python train.py --d_mlp=640 --norm="layernorm" --rope_base=10000.0 --bias="none" --init="trunc" --init_mimetic=0.7 --optimizer="muon_variant" --warmup_steps=200 --steps=6134
Each number is 128 + 24 x the weight over its row's rms, rounded and kept within 0 to 255. Layers, rows and columns count from 0. Numbers have three digits each. The size before them is the row's rms in percent of the matrix's.

# v: layer 2 attention value, 64x160, rms 0.12, rows 42-63, columns 0-159
# o: layer 2 attention output (transposed), 128x160, rms 0.133, rows 42-63,106-127, columns 0-159
# up: layer 2 MLP up, 640x160, rms 0.216, rows 0-9, columns 0-159
# down: layer 2 MLP down (transposed), 640x160, rms 0.104, rows 0-8, columns 0-159
v42 101:128122132148142140133096110119093092120116150161145146118141129111130112102168154108110157132115157103135140098175158137139138131131132121104105131142091086117118133125156130144182159108105129140124125142121142183100146097146083107116118108151126187115117128108084133149137113134113137117138142076137113149104117088115101121094110111139139106132147098116150160100176093105130154113041128142132154107107150130120117189127142171191149123120152177129113121116151116135112152102116090
o42 089:115151112104097126110121140133068138101165141113135085083122109086158136163108137128127144201131151128122101117131137083140133117107109173102133091110114113095148180156090141130123149161159093147138136156149136124113113126162115133095116135106128131126137084157135128129116112100169139130102171178126116103097109137133083105141161111153152154146125169146142143127126131122130101123110071125124102109065129129130145114135173148102148106139143158111142135167115145154160136096149150
o106 112:145097149104152112083129108128146111139132130132158150145125113185127116142128090147135129081115110113133150159150104142109114166142170136146142148136140174149108114105119079137131105138133165089147135098189115138150159155127161157176133086149114133138091129141114178132132120145095128098099086080179128128145093140078136152088091133139110114146120113111123132135125134120139150121180148121118145144115149117107114136106148097119118169117141145139054119126125139108117129127079096
v43 090:132162132135138148131110167147112083138131123155087138090151128143101152109134128165101120114104121119104122129090157101150128083146125119075139100111109145082132107128115187133144085155131177101144099110143096190120137125112134116138140101102133161122120136149120120078111114133117117159079095144132119121169131086154142136150120123183104141115117108146132137139141153103145135173117152149152118113166072140146167128122119112156117132134151162131108144134121186075145156109123101
o43 098:125123103161093121104143152142149173125129157149117126167176120116120137138151127112113097103130089160137129175141149150097162138127151172120128151122085137126125152139145109140127097157145136107120157135115104135156141107130098116148104179148178090093091137143071101063131137122124118125126091119114142096084134104115145121124101146147185136161136103115150163129110134128139143105108167139115116118094137115131123107145130142115137106166160118070167106164129126091091099133081121
o107 103:170092142129151137138118142104118105113115128076120117081106144117152134144079144114133166123132150099158119110153101163148106169078101083135154126138151078127140118132107117142098158076091105147136121092167129131095145140116158151133116115092093138195136158152127143183105126139128120102118141144127149152138110130147125112085108195127119125091143132126145141132143075134131105163156140135134148145136130136146132141081125134121100143109082156138084121111137121162145137110162130
v44 101:145149114125108085160151121137154134104133151168121105159158089118130111127087148095139091097092142144129146124147147179155106157084141165122124155162118125133107131102122106044090107135138144117191163125127103138126140148115154144164114084119153121144122128118111129182105143144101162120124129131138176156091099132133123155088140130131124118118146160143124148114134135146161128156132092095073141134135095114107142075165131111141131149154142118113128127120101107105155127108137082
o44 097:128115091134185147115119145122137127147115128101089099136169069145134106162129169122148140083154166119112111158113168107147133142109111146125119157099131169110157112147113136098147102144150147135097116134124115072139125091083117147112144131115159125130116125123180188146157088090157127114125149129101138108126131125075137089169150115166126087145097147143153099133099106112141132133152143124119107121127113169101098122126154091142134148098101150156111104084143150131129159164141135
o108 103:139071147138078110142170153139130126143072113132148169115081150116119166122135129104120116152122107159071161090131113108128111130145125106113183110129129101096122128124116129131106133101116153127124118158116153175092144175177108124101147140112096123120131117163091133133157135184154131126110115140152135157151150150145092124132126127123095138157132087151134118113132140142117124123128159155143150104167132128145123071146112147123072135164148081078154107120126125168109125101107150
v45 104:135160110121116212135122160110148123134096113150086118096148132081127122099101126090097115127134135116161155138162142122130131170131106160148142169147084130125114107158126088162157080111140116097155142102140118158127117115106146130154129097115128131136149114103090176158151109162136126104144108172092134133179143108148129126105180172083116130065116106162139106130154119144126148147150122120119138120149124125157108113096130124147102140140131078125148130110107130088113125121102160
o45 096:198127100138146150105133139164161125157121143153108117120140133097120134134158136123151167145161146138075098125130155137108096120088120091199124128107124126123155162122108142114152159109149133152069117161162108099165112127145150144118169143135148111118131123109122118106103088138131087135111111131120148168076093125119126169143104134139121128123137131134088188101118119140101135120135117131127129071106134115133103140170113125112116069115131145108151142167129121101112094083162146
o109 114:088117134155128121152150110133113103138039094125163134124130138153137098103115105138135141156162080133155165111137112119166142156149116132070131151175108173138104104129151129126132127104096136109145129140078138128105148141140107122109117102149096127141121195144081117157125077112121150122123141122113130099164137111106133108155164158152128140158112139147158078131125102154157135143143112088118112151134106133117134106094102143163116178112163097114146140079141141133133126150102141
v46 099:126145142102109157103171120139145130114098078125158151121128135161108165165112110101112102094121136090121152111134117126146128119099122156109106131148089102126108129107145140124113153074132135127124166119136167083081070161161173122087156120131132150103179131136151140110148122135131126111140106112152155116132122101117092076113120084124118137123131142105144166107133176161163129164141139104153135168134138124110181126134102122167123114155121137114188136131157093145166154121098140
o46 093:106112143128165114100180132130125107139118129190142118148142124123134088132151115115115152113111134112141091133146104096127119169146094126127130189146112115132151138080119130130136103100110117111137122140139166093041145084129150173124151141105167115102100146139107118147104117111150137174153152105099129153149106133162133124118154188117116069127110170101141104183114142123136153134135110134151155113103111131163133120109144115108116097140120155101135099092133170113137162127123113
o110 113:121168096100119100140070107131130150155119145100138142132162129115139154145094133164104165146117128144110157170102152111117109095175134125160134111111142119143084144152105126133121091126116133133108127087117125160108136171179088101147113114112088143144107103142152123173142118136131102092133081102122144119155158103155144111119135050116161138130113100115135076100174109151113115135140119164142115152158139148140142107118091154147135144136128131136158118157115115143122077124180109
v47 095:115102126112092146117152159159116141125110148162162146128133107141118094146069089116106162118146165147181156128144130113097099078123157118102156147162125111083122133129155128093149118096104131122153069145141106122115131157096113093138139135112131148111118107118133147117102136132097125103102131139136161088120148130120142104123139147107121170135123140138118087144141064141123174111108125161100175115137162158156122106146129119123147096150120124124121146200096167097100099158151142
o47 091:158133135131133131152156153134119144159087114088090121133055124119134166119169117118158123160104120121098155129105121126146152082119154115131148142119153159062122119150107108110136147136150125161117176133093166111124164131163115127128094157157129063169139149111100089121150137082113146113104119135114111128139117146146094150128092107114100124119122143162137119088156131102109149139105103094164130161090165155133070136110147113116155127139135123116169146146140158140119138112148097
o111 101:158117116115144127139087094116115076089127099128111122115145131128098082123124147142108095139137116116123089138143101147126112141080104120136124116138118161144136114150121180123130124135113183119125101127127104113090119138120127132084169125096130185108161151103163167132152119174137092143123169102150109137132145118090141104125122156128151143131142155124115139139132144132135165144137140182146121104099101136163180144143119105162123137095178118171117146079151066104119092161139167
v48 100:176123130126099135093151098145133113116097110131129109120129133124135115086124133085113165093162121104123107144128137146142150174094140140130089171094176113114151162154094116130100081152122109120152162093120140121139146124175168127142160115202103123151109141113133090093155105091127128129149130141125160122116120081135135149121105160134119069115091133125154120138163115145130135117124103136179164128138092147130098119128096110122144134134132106163115154131167114147067133166139142
o48 089:087139127129158116145135095073121146124178115125145172130146120087124124143155111142115175137164142148154114121131098096130125136119108120100123132154108140160109071127110129140147157172080094123158102113123117119181099156097163077114199125158107119118101132145115130113131135123091114100139176076092110136120128143147086101124155115130128118150131141125165150116087183143114109122128148180123124159101126128140093132127116127127120108159105161169125138109128121132114121134166141
o112 109:133115087121107139102166145166143104146106126120135126137141120163121153092125159149135104140136115135085138134124130115131109155161165116126110140119083164150161134116171132126137155112152122110140130140157153121103144133146083196133137114077174144140137128147133089130121130117131122148118147179136178121144072110111130133131100149101160137102122100085077095121124100085120170128118102099103123099160132163128156101083118106184129159094113113123156118137130139116117146141095080
v49 092:161134157191150148130167123179111115136167146146134143095148157103099118130127105102148117146170128128102091144128114142174120078111148142116119151108123136113141103139140158161095128162124142135142106143112138150165126138157104136113170111127101141129091139089099186140123094130143127129126133152126110096150128119094125143125148143106137069138121168121140118102110128159142117138112148062119145144113142110145152139086102073077133132084127167091097123112106161116093112156124113
o49 084:091110124132117151111128143121093155116149120166085158130114110144192121193153117112157162067119140144146130115086146103102098117103146133133122119148142167167119134150121119161124121128130105155124121103135159163146149106128107119130126115144105142112090127124114103120171137146110112129110125136103131112073098106189091112122151161160113139161155121165106140153128115108145104116104131096088103131115133153115082137150073155159136149101078140170173123102138123130112138148131108
o113 097:125109117139130158135125061182128116145133127130122127084131152151076138073134142141093113150135140148164105167139156101162168117107127131145147113118139109153213122119087122154147149080124114105150121108131104109091121149108111101148136115120142131159157152135105123108099129122109136170092122130108114103141153133107141120113082118100124118110085139095179170106112190160109165137175144141103124103115127106099135123129112126157115133127174132136141139135104116132123159117153134
v50 108:111150112082161140114077083110114130087110125122157176145178160129140086145096130110139137158137128128104125091128176146092144139125121127117159194115175141096113120180105128135130122138122139150111112120129096121129132114134149157131112110107155146156123156136153152127091114093093157156139109132117095107119149080150127137132121120130108111113111141135068085129181136095162166132141117087113124115174153112146146128108148110134136151175137103098097104146145097154131144140140133
o50 095:176118070088151073128165123161149120145108097101101109084082117135128164164119126141141125102164112160114093154135143099143138147081097110155128131126092121133147182098100102172148114107120123139191092131145158083142121154121118135095145120114123119131131154101107162087142116166114138155103162106117154125140158123096102152091120167125142162165119118137157105150121157126130125139128134111165120122097124119113115125143175146119128132137133100157113143142130127140149092127104158
o114 117:114123139134144157138108155140108112139112140129129117159125157141099096110115151073159102151123113126119163102145122123116110115152143126118136093132117087121129108137162135078154148158143137104114154136165140127090072146100137092142139087153122141110160147168106099139075169088092150120125119120124128119123102114078165165103185104137132087112156093105109130137148097119114133145091120152172138138111151147140154152143136110149128117128156167141125198116165121091100169121135120
v51 099:143103126099111082108131121136106096102157186162131154132129119153106134127179154121122136086180077138142144144111127124103096163154109176142136137147142154131113160161111089101145141161123086166142113109115120114112118123125132149133166119152111133096148121122125072126141073153144125124144125130118153120127084143145144146137096112095139159158145125099105134147159080079104112134180127109148104145149097112092092142140104143133123133140079144127117112154115131155126152180112107
o51 094:087105111133124109135098120115149112129126149160129105119117161150138105075130117178135069128089075134127122154178156140137135130103115113097124128156148165156114112132119143138108131098145108126084120146142125065169163151116143123116114196159131106083139161146078098155136136096148074147107139122124117112123131150126106142163106151126145085129109139130102131133114099146129141133116106143154125172107128129130117148142153141143143114130147157115175151118137104204109102117138104
o115 102:158154118116126130106190153158149149114128132108121122161113084118112129124104133128143130139121169121086115088111062126096110131189121139172109091088096132097109123139160135148112152169140141084151132140100112144138114111120148158105129112123170154145147117105145133091164154150134162109140130141140132171099122150124119104126149140118146183115122079140108134113093118143142149113100132092111142111148120134175139103131126125111168098140084096172132128143084137074106139135154135
v52 098:155085133151110132111110109097162109138168160162149109129137120210120126118088095109129117141146094098140166132134154092109128125132141102140093089172090124133141158137088120118127148117137148144127151070103123096178110133159130117136101100116122134046148136136165188117088113135090121134135136117106073141111141122127132152119158167173148148128084138137146156140116160137111111134138129134109150103107132115136125119094123126102134127100119125110109151106136123156103130124158150
o52 095:145122093102122121164142093158116132108137130121115139087131121115121202144141174178119084160141160152072110152168132106153119122097135109138142126098155132116151108116125140142145145132125133113135128151104103194127107112133097143141066154132146133112139117127129103111092113087119133157128127142147133082114113130160107130111105070128076177152096117126095172095074152108148129156113107139138148161137133140128134142150131111145107132138155117134112137156140138140138166138089085
o116 103:117124135097117143130142153105116124198079129159112174131153128162149124135103120121124196101117121129187120146090145132109122121136154096162105118120144096123120140154166161130132152145141136138138146099133155113150144175141128108095144132105121140157141108103116150116116121179110150122117128137047126162108166123142136115120154122077153115119152116098126115104184133073101104123146125129096102104137081159107116136120100157122143147120105084109141133107109102104114133132132163
v53 098:121111158082116119140131182147150124119125116134126148101146122147118107181092109148096116088136093135159117088153144158125129110126128138175102123178121129124086110099155136144112052130080130175137169130140160098194152085121103134128123160132152127120149125148143149132109087142098118117141134164130149144174140125142098099098091125123109106109119161115113125111131158136105077132127128183095162164148112117122136119145135100127149123149144105150118121146123122155125100121091117
o53 091:137112106160093102148153081153117151123089128098116183127096149115144117086151152094122166133167133144137131143133121104132123125117148098133125132161133162123170126121140153121138117144145096118125176107111160066174098120140091128091159092118159098118140201107126101123088144150081084089134163145117147161131143129107152131128117131101109117110137111136132133124092139133111155157147108103152093144103135123153125116155126127120115103175118117114182084151118132150160155131113131
o117 112:131180140111116131162095167119141122150149109139124113140165102133108133131107122132117111105100147143095163137114103166079167119131118169107131090085103125133155131169100109144117133140106134128110089162122119170137118180137174146159117162138080127138122121151154130108149102095155167161108143106153094134143094113146092125146084089121149098150144145082180100132146159130124129151098135141134124091155143139125107114102101111149140138100157116096148109092149118129066117137131141
v54 102:131128120108121140122071109115127132116159111119126133110086160125126123148121118106118113111141174107133154136147126144112138193139136145102131117145148140076141114138147141104104114077123117111111108141145095162128141128102134154165137122139152132108144161109161101087172161121120153140097139123115114145106086110170146163146153125117183133145076155158123134128143112106136068131110170110131151128138138090153134078117099165100143138096178151152150148086158094104149137088119093
o54 095:113128096139158149128152119171131108133158144118114114119128129159135124166149154135135169138141143128120101132107144086141126090144101116115128158170089084147139112107108136127141120163126156160135130156131158096187108122130121081137133142117125116139124154129122128085090138099153132095124082150154129124114083122103150092124146067131123146106132108121143167080117121120118153126099170151139165092140113151090125155077130103135145137104156121105082131137204142156104169098126119
o118 104:108108153140101125129140130079132165110123105112120149164149086121135100151079154125143103143074090136150103087139144143095110141111138138138146130142133139138153112159157069154145102094141172083126132089131112145082154133137140141125124124180111149112117113154142112147131109139069113132180124131082143111130175157114159151125131093163156124117143105142105072162143122126125134139128095119142114162169157096129122098152140111113116110144099147150113103116110156119149129169124167
v55 102:114198120116096123091134137141164160106158115144066102128116123102153139099109115105099139128084108128089099139135099199117096070162133120123122114110120138090166160113155133148131136134142134144095135108180098122117117138140153125135154132120102133096171108166162128131102139093170122155098143142146145139154109105142090105119102108152135111133107119140089114132125184138133130174084110134121132141093122142150142131126133163144140146167102125116162141135110130135131122140094173
o55 089:125125108102114124125116185147127123155094122142118129087186116125100171143133091102156141122125108091136177163166128107139157110089130108093119153110128151144115104111141109127114135148175109138165091122122162116114146087149107143131149162121105095112149118154141181141166102152164098081124122149121147121116119127108156183092100142183112145087123128117129129151134158127115128156136160125146126121147111131077149116132105136078104101124143166120112117121137159114137169086114112
o119 110:138134122128157142160114086117154112121140150118165151131135124115149123107112122128139159121112148135131123136124098101086093135102121139196100128149134119131124154093121125116132103040074129148096166129145105183116112131087140111143118122107156138135113148117130113182072140133139127168168148140122126163153104172171119105181134186084144104145125099152133114115127129133116117114111138168133118096110144133133134144060141130136152123163103126144143101143103105138137098120112128
v56 108:160135191123095109074085114148136110137112155095128112126110130113119114131127129133103072107155093156119153121123157090158142147118150155168127123112091104120143132102170099159160127111155136145114147128096124099134125155141134157155152128107139103120134145142126119116146155124118154132163094145096178121095137143097106134120080139127123145113159083127106096179128109157150136149146101139111152098094143070125150103138114113089129171162119152091160134153103132094177117152131137
o56 092:090100105187132084128149155126163141099101122104096122132153142129114161080089116099117163117115161124110138138109127136117134128087104135103112087154154122101110151117137131097115157082190117119138113104151125150093145107140127144156122117142124086187110118113135131128143119128148147133124134154145113158147109134120130157137123123122118107158139164114137130154202175081125165113099152107113125102130124148125151089147129160172087068108137121146094125111102154106145159132121140
o120 111:148064123091143145114137130122134104130173110148152171162113162134114113142109156131135093138130145138140095094139137168105108085184117117122098135065106110104124099166122168138141115141117112115114163119174139124095140099136154138089117154146124135102145135154140091132118100152113130158105142108109163112101153097132108110175150147140140148102156099144143118114091101156167102167129133119142083157130107124158105104103095107116131143141129145101168140108115106143113111152177162
v57 100:119127127170117130110117103091129113100114190112159121147128159077124096109113108151107089126144152096149127120108158133105110125143108132127138142153146136167124140117105144121174101121077121160132158100121130119159153155124174120142125143147120135141115101147116085130114104138105087101146119147156131112139083170145107083114108142138117112111148141146135082156172105149138189123136139166123133123158095101171113183116100165119142109068112123108138125156150146148115112130084097
o57 094:131152135138110130136186124137119119125171135132118132149103106143134149141078116141131115149119126139122112098142097149086166121109127134152151101129146132104141152132109120137128147137136116143143124151123140166174065102075132121096111142102163128060143110090170097072129101109160143103132127123135163111094118143121106157127129102140162166120151082141151145100154127182132125136092123103107079072145138108161125150159125136162149128163131131136177110130086106141104102141143118
o121 102:150121157092147114133119150200127087148111113140134116144126129144070104117143142122118119131134139124097123187112084127161126125139144117099101160092103143146116071089101151153146131149096138126088153112142144094095156156162143149131131124142137124132112171156108113139129191119121134090082147155138113152128140174140090131130125144067141111112121160123138102119147139095134105114185116148128161144125134136126140139053128108131143143127143103094138131136152107097118130156099128
v58 099:115130118135097148131088115145131150123185081095106134117138130104101149110135142126138114149127113133130155133132096141178107121139167135092092130135097088164111118135123145144127152122148076138166115121140087180114114128139119144123118139080098132138092108169130101126105115185186102076135157130155129109110115107142119164110150124139144090155130156128074117108120152117154053147164121135138126144144130126120126159131113113104120147083181105132170140124156139155110117124146130
o58 090:138139140095110129155089155132172180120097173151141139141129127186105093162112158096142131077160142090141120138106128195117128135105120125130157127146114117120148107154139101112093113083129182157100102123122131099098154095100125115152109117143112144097176167126158145101139112131131168136187147096091082141100127101125113115152109149168142100108094118144132103121154103112126131147126127103134172108148128138116146119151092133126126131116142131139157154090114118145152123097116112
o122 113:089140100129130114117175109140120131157153119116125147117136126087126166117152107131128106128091170136115134161095112052117107111115147115107133110111154107136135133083149138136148129090133131119175172132111150144166145131124141128150146145145146122158099120104147116176115124116093088112164091161159154120175135146141120133111144085099091146147163144126091152133082151175071127118154083112102104154126182097091118127143117128146124122127098113101101115138148155126126165138148134
v59 097:111124154100122101095150125105128166131152082145125163161118109176171116124148150145110150138075153146103089163163137135139121106127092177118135105160150145124060109077141134122130100131130136123133095140064150108120094118092105142120144156123100144154128088147125151137137131111132120134129120130136118137100146129183113107116139139146100088092076148138125152139114106139154188149129128123142121115115139128154131121129114187126112113120134124119104150149108151112153137125121051
o59 086:106127185122092113133100149132126105127135133151133117163132136113115119117146120110203141129125149117085117164118104154134160127138140127130125159139137137182113141076100117061152109140160138107155155137118108093154096140083167134152105133129161115122125153155088106119137124184168138134094141130089132102087144145106157106120057138112121130154122140109104107126127147162132133142108125160144124120116089145100134110090136109130130124076165143167138128141158120126081126153097126
o123 105:134095101149146088121126118129084147094105143113138065119118144131128144144139112146127107149113081115118105151151133153134173160086114127144147107140095101116145097158129095140146112150109088141104063103164127152130145132181128105116131161158103168170134107125111145184148149128152116137146139127138110151162146121170116175105153119128118061109172166176169119135129126108110090104143118114123118139115162172158119109102130124121155115125126112117127118087116118122144104112133119
v60 107:111163123119145136106084136113076110125129114153140128090129127161105132108167102130098136135130139106167118103137124136116109102150110140143141140107126126162122131172121119116105117101117136101106090173115157159113156168125157129107171096094182099140157140156158177152095169140161120144144143143129131094116149207147109161114114127169108090141132094132131126118149110092117147119172142152139109149102111118126129127161072100146110107159109123065156123119117125100131145107132133
o60 092:127088124143141094126129197145121157126091150178135126149106128188103100107147160158124086110102119141151111069179083154110146152126188154119141146145129155086128125107136141104132162171179115089141103154136108104121128099114133097124121125151063160126121146129143108152116111094137116108136099153146111147106080156107113122124111130088142115103151170150124127117135145122114133158114105112147129162148114120140090146133129108131145146095118127135147106100111134129117173121128132
o124 119:141111122155114145151112078150119158115124137095126158159122156081119103134141104086154140111112123135115114139128157104152131105177107116140116118123139114126101119114120109121137107131074173166164166120148116082117093133149118174144131114112150100121114125106097127132152140126103148141112154110112105086100159081160183119130149162165127142160171121135097143122125085150122104127134115113147118154105173149099162109115147124171099090151125129163105132147143182156132066118129112
v61 097:088168147153144154144104149124159153130094106139134148156127137127129139156134058082137155103135126160132126137152133124131111103123129126081154102129099118123168111148124133098093077145122126125139151131154163160133136143120146088110155147092116098154152134151156133116153178157105114134120081108147129131098105145107125120146071101090107197110104132125127129120162158110142150107121115143139150117097173125097097121113174120108161139100094153092137096148163090141109141138136137
o61 091:112113148102121141166148181095146135133080151082168125099103135140130130135104129100131092106097116077132120115184095127147131147151165106132122131108097116151145172115123146143169099193108165126153146095122153133078144130133111104108082130091157145113122135144142119153127124122161071174088122133143125161152174137137136169099156117112107099143158111120102100098165123131136115103124146104100115111146134142141122157096112139153144119134151135141118136133138162090115119130091135
o125 105:137125096123112120119134098104110124119144095133100112134144117118102101135106134150074131140134136128111152097069138143142146126145120148130136115135137167104121123140111136141113151109142085138124129127117065133174122115109133171152142091110092137113171142168163163132162158147095140133110145089123137136142127123086188107149129136109160120158110142122103114138121162177085117155109114186151127146116100113076134125129130144113094155123113109119116104119150065161141143183170171
v62 095:142151123129123143096116132094130136135142095119155144146164122083131138110157088154130106109086119111127090118099173165150087162118103106154128069104111120120148102128186093151123100146150100140102095114140137098112137131129139109142098109116158160138087143087185133176157138104124135106125135160134129106130102147109143115105167132145128164107152128148119129107147098084134147137152135158153095139076127123150126123124118152119128137110127115121141178069138091154153079140141095
o62 092:134150154119110176116162066160129161098096151170165121131118115122127121131127138142143140123106160145138096100108137122141158149138125130132088177140153150153109137119108149145143126166150137122092089156135112158103123124127107137120104124134107143128151100104095106081076147119101138140116147109139118080127150165145144110118112123101110139150125130082185128144141075147133095098134173108134131077102148116073161156114128129106163149142104151144161129098112146108094170146111100
o126 103:068078147143182083147116141141167089152185123143102130173129137134131138111104108091110127148144083092108156172105102115138119123141101125086129142137101123096100123120144099144122123103090169157123162123126124135167099125121139154146122136116142120171104120151122098121135126132148129164171122106144077160136129136124140159137166109140155089153132115184126079117100135100118137137132121146109112160153092122138122154130136132150086122106126114116093163135139156116136095151114169
v63 095:140086133089144132161186113120142137141089108149098120163125106114111122133132162100118119141140168167163138134125109148117167145151143113119103114130116108136101174088085143094130129113154124104115123139169103105138135135139110102116109071148117112093160105168150124119121122138103129163193110162150095125121132164111136100129127142139167082090121154155153131143176096086132148145170145109124111117101171105124133134124166156099133125121136109106085130185141110115141151110111134
o63 092:154179148101159102115114107122101130116087131125143102143101163121096142135134152120164102141141140141146126148151147143130083111142105113120146133144147102127100125145127099122054105139126131174149110131121150178117128153121113086091126098135143096091118135136122096159141153125128115113171179143109191147118133103159091172194102107151147179161130094161084136106092104128136127137097112097142111119139107144116112142082124109156113136123138139138119170117145115131151111141111126
o127 103:148088089130126144137182083120133123138117133120135113157144115117167161148106125111115135142127103134109077116169071093145138157120122119132111063089124129140107122087123123111180127131120166099128148129122148136175196150148128153100137157133136155134118139133132163117135121076155135125104136097108100109142142131119148075104163133114109090146108113112142108174147149122160127152109110155151141108154129112165127148151138147103174118135120094139126078145128104176119117102139103
up0 100:108131131117129146094149125075140105130157112128107133111133154067102143119168111168165141127124161127141120121135167158106143149138102171123132170134138151125143154153112140110134127133144088146123143104131155109098118114164148120071152128106128106126145121109155120124133115089092106115173152158079151132122180126184151142143072160096095128143089144156115109099137127132127137156101144077138151144154138138125109131168113151146144090157137117119138127158123107114077144130134063
down0 093:152128135125177159147145164112119148134113116133148114122163102139109140153157106075140118145127146072124159161140112065124151142122087129120125153136107083125108175112154119129123147096137151079137136136084131091133115086140118131177077149132113139140124110121133143129104129165155128130099106106158092089117107138110115142116155125137125130121123148111169145176153094141123110146161110150137115100118129100191143117086146167096150144083145137122123138112085138181145109143116145
up1 092:100118149137158144145145115163101145123096128120134154115206110154115108140074139102136170153131101112139149131091129154135110147132134127126178093133135138139189122179118096114081145105132115139133088168106139136153124116155138121134136112128171164123133132095137126091127152117097163147112114098148113117133111074101131101149128115123097141101159106077126128118137147133106111156129131156107166148178160127095151132121113117162150138144121115157102172093068128110121117119094130
down1 097:148168166111165135130094196095119100163098119135134166112159118102148161120143089159133185121143133105146130104114101120127126157162121121118121082073130129158131114118113137148166172145152134169070089141154124111117176102112142098139122130166121103122118135128136151118133130145151123132101145146145127112106091156096088128111103136080083148138114154141150132111128072126145089145122114118145124112146134096127099103112113112117138131166161133166152143142132124120112181114112121
up2 102:169120138097141124162113151114110109149104125157128148163112140161124120149115173145123133099139145091160143128113132099147069140141127114127129110146132129165103113169151146178109184147158111130081121137120169117138106129133153135115138110106138117108116140165198156122108122130141186133125143123116108148133124110077096083115089142136080113113083108158154118091104118138118111144148144138133121163181114114134106145123104114170089130131140108124126170129114104148113128119062145
down2 105:093142102174116104115108117163127126152160118097110099124084121115154110102125093115126146129110088133086109081124114155130171152106086120128156136164116083123114142116149099091126116111118142094113181119177154116143104144163165191120141158106136168158130098112124156136107132135130107126134114134177128120135125121126102130133140172143148094131127097113130112128122157111127144075127154183131118127096094096088129135126126151147164139128112148107131123178141161117119162164161153
up3 101:144174175111128143143133132145111131149129130148128111145147150087139135126130117107099177122083098127135083103132150147168084096121143141104122099124129108142110112133110162163117094152142131132109148160130146144117124168157132079080149097127109146146133070133151118158108122111103152150104123117131145081150152129120110142124139089102142126133133137101100049170153143141146115171125113115113148090113140130134177157151123120131129130139175154095136171124162136115073171111147118
down3 098:095114069151111126119117127143119079116135133110144144119168083106144126152133137157130100120140157101089129153119120101141161139116088139153138111165156117160145124155126145089109149098122162147120121106128127136141130108112108155131174176208172119110117116106130138089158120145152147125132115128082134083113119127108160109152102116137127174157129095166168145109120129154154112097141147105122121157115139143094112119099170149117102109097087124147121115118127113142118080182148098
up4 106:171086134187123128189142148133147131127156123101110123118114138120121122137134119127136143129101128092136172146123107134149123088123087130143141132144160151125142163127091113125122177147153153130114118144136135106144144094102110115111140157098158137102133124109187083113124072154134131114115159196112120118133137144075094107090152131114139128147112133115131140107096128119081113158123135116096154111100073089098122124114181116139110109148112119145116175154125103138113092148088089
down4 105:124081101154148079139110118121140128106092106111115132105119168136122093125080138125147144099093072093114170157161095163131136120109145111133142134119140098146155145100121128173136157155132138120112143109143147149126129133139086161142142128166116141159168108107150130130109067173125097124122144172114138098155121128102119115122170124115164132117170132088141121113118139138078152119115143132140124174095058120090132118115169161167127120162142137104131152131147124085160124141126133
up5 100:121136144134188136155111123091165125122102133135102151121135126152147147130091151092171132135156107120115115137150151108125125113150125121119107133103160081114095101144143080122137112121132098127121141105127192116088173112115134147077121111122137127127092133105116117153173145110091101166153098114127150140159132140179084090136144115097107130125156144106105118110157158167105139128127146114120124110125151136181152094102111089090110079190115135156155161112123166130129120104148143
down5 099:111093091171148123117092147118132134120108074081150123158137123160104078136115103128092115087114100138180102135095143107116150170064199115113141134137123128138136111093125096135136160134077140099118172156125120146133109142115115137156154117103138156132103102122156147116139129158125169124162150112088132105135125117104147091140117111150123157098092130136126126134162110132116143154137113140115145133121158132119128129145134171132146139133149123104078106168141127160183184124121139
up6 101:121131092117065112160148128145130112189133125106149092109132134124122147144118161129101088113118141144121148152121144155047096123139116095143111113113169151144103145133101152141135138123179092093110152112136128182122116149156179121141071160119142123171116112130120176132120138105133094119141133108111140138133102143112132134111131144130159136108170118131092160143134133122106128140131133114082135113141094128110131133061133077136138121134082120105156149132138110080138158158090148
down6 101:181190112117127143168102123160114170096139131118143139119142088154135208153093134110105133077122112139099084105136159127140108121132119103160103137162133145126131113124156148120123083130144099169128098078163107085143120106113092142115120131114180153131121129137125156126141083135152122124101104109119136090129129109136170159132171085124149116138144112121150150099110070168126099115129128146134141138110136104134124124146105137169102117142125130150152163106128104153109106160109137
up7 090:113140108121130121130103149130123155151134104154135127111139153111109126152131139150144094150126120072178160134094156115100121106135115113146106123106116144113123119150133145116128165124160144149135167125122147162158168108088127101183129134111083116141125162086171120122073113106129128100115133119127127131162132147184122134137138138150129116131136126081132126108104140141112129118147123119103082172143175148101136191168134166129083134115075167112096160133107115089103177091089136
down7 095:133090151145077123131110106136152134122114144119132116148113152127133145111121127119094095114126121133159106128105108140094155177105131166140124152142122143170157093073119108086106122146143150099123112134115101105131077137117132096101108105115156128086154130183103174129117134146156125164149115100133094130146112144115069161139174146114139104091130171186149154137174087140122124116122136121129126111119091131201149132113121175098144129126131146116149103148126155116155102153144111
up8 098:148157134129116127102102110130144101185143170124114119121201111146125129143090140094113147117155143147175081140121119112153117112088111120123153099114129106127115173091122154193108117142141139162118125151111157113120127133142153105126048135117176129121116142112093151113113167120139173060103146162126126121160126138113123155151084135103140163123114118115108159163129129091163115086127090114116135138154106121128155108135135146135123120118106115105116139148166109158103131113102136
down8 105:127142119153146119139129080136090122134182088166108138139146132105143131119150128123114106146141098101111146134210173105098128136093133090141146140145131154114105121150144142136084146118160115170114160105106099138123140138155129149181104072114138169116140138150128056149166156123128175123109107142143159079133156162113159131118127101147119136121119114137073099134123117105136099114125127130123117118132131124118109139145083115132127097139102107149105119107123093116184099154125161
up9 110:114163125137117113120128088145129144151079129142127133139098143156142157130113138139127134139097175116077102164111136126154122137172083111098110164142167129120128092132155121161142105112112120143089095116149144088143167154115165149094118121139136106103147120158172099110127124123149091106131182088139127165113132127147078146111133108156107133127126155117114131157144133109126107109120169081173146098111125143142147146096196125117118099142059106132122130163109155127131142159147100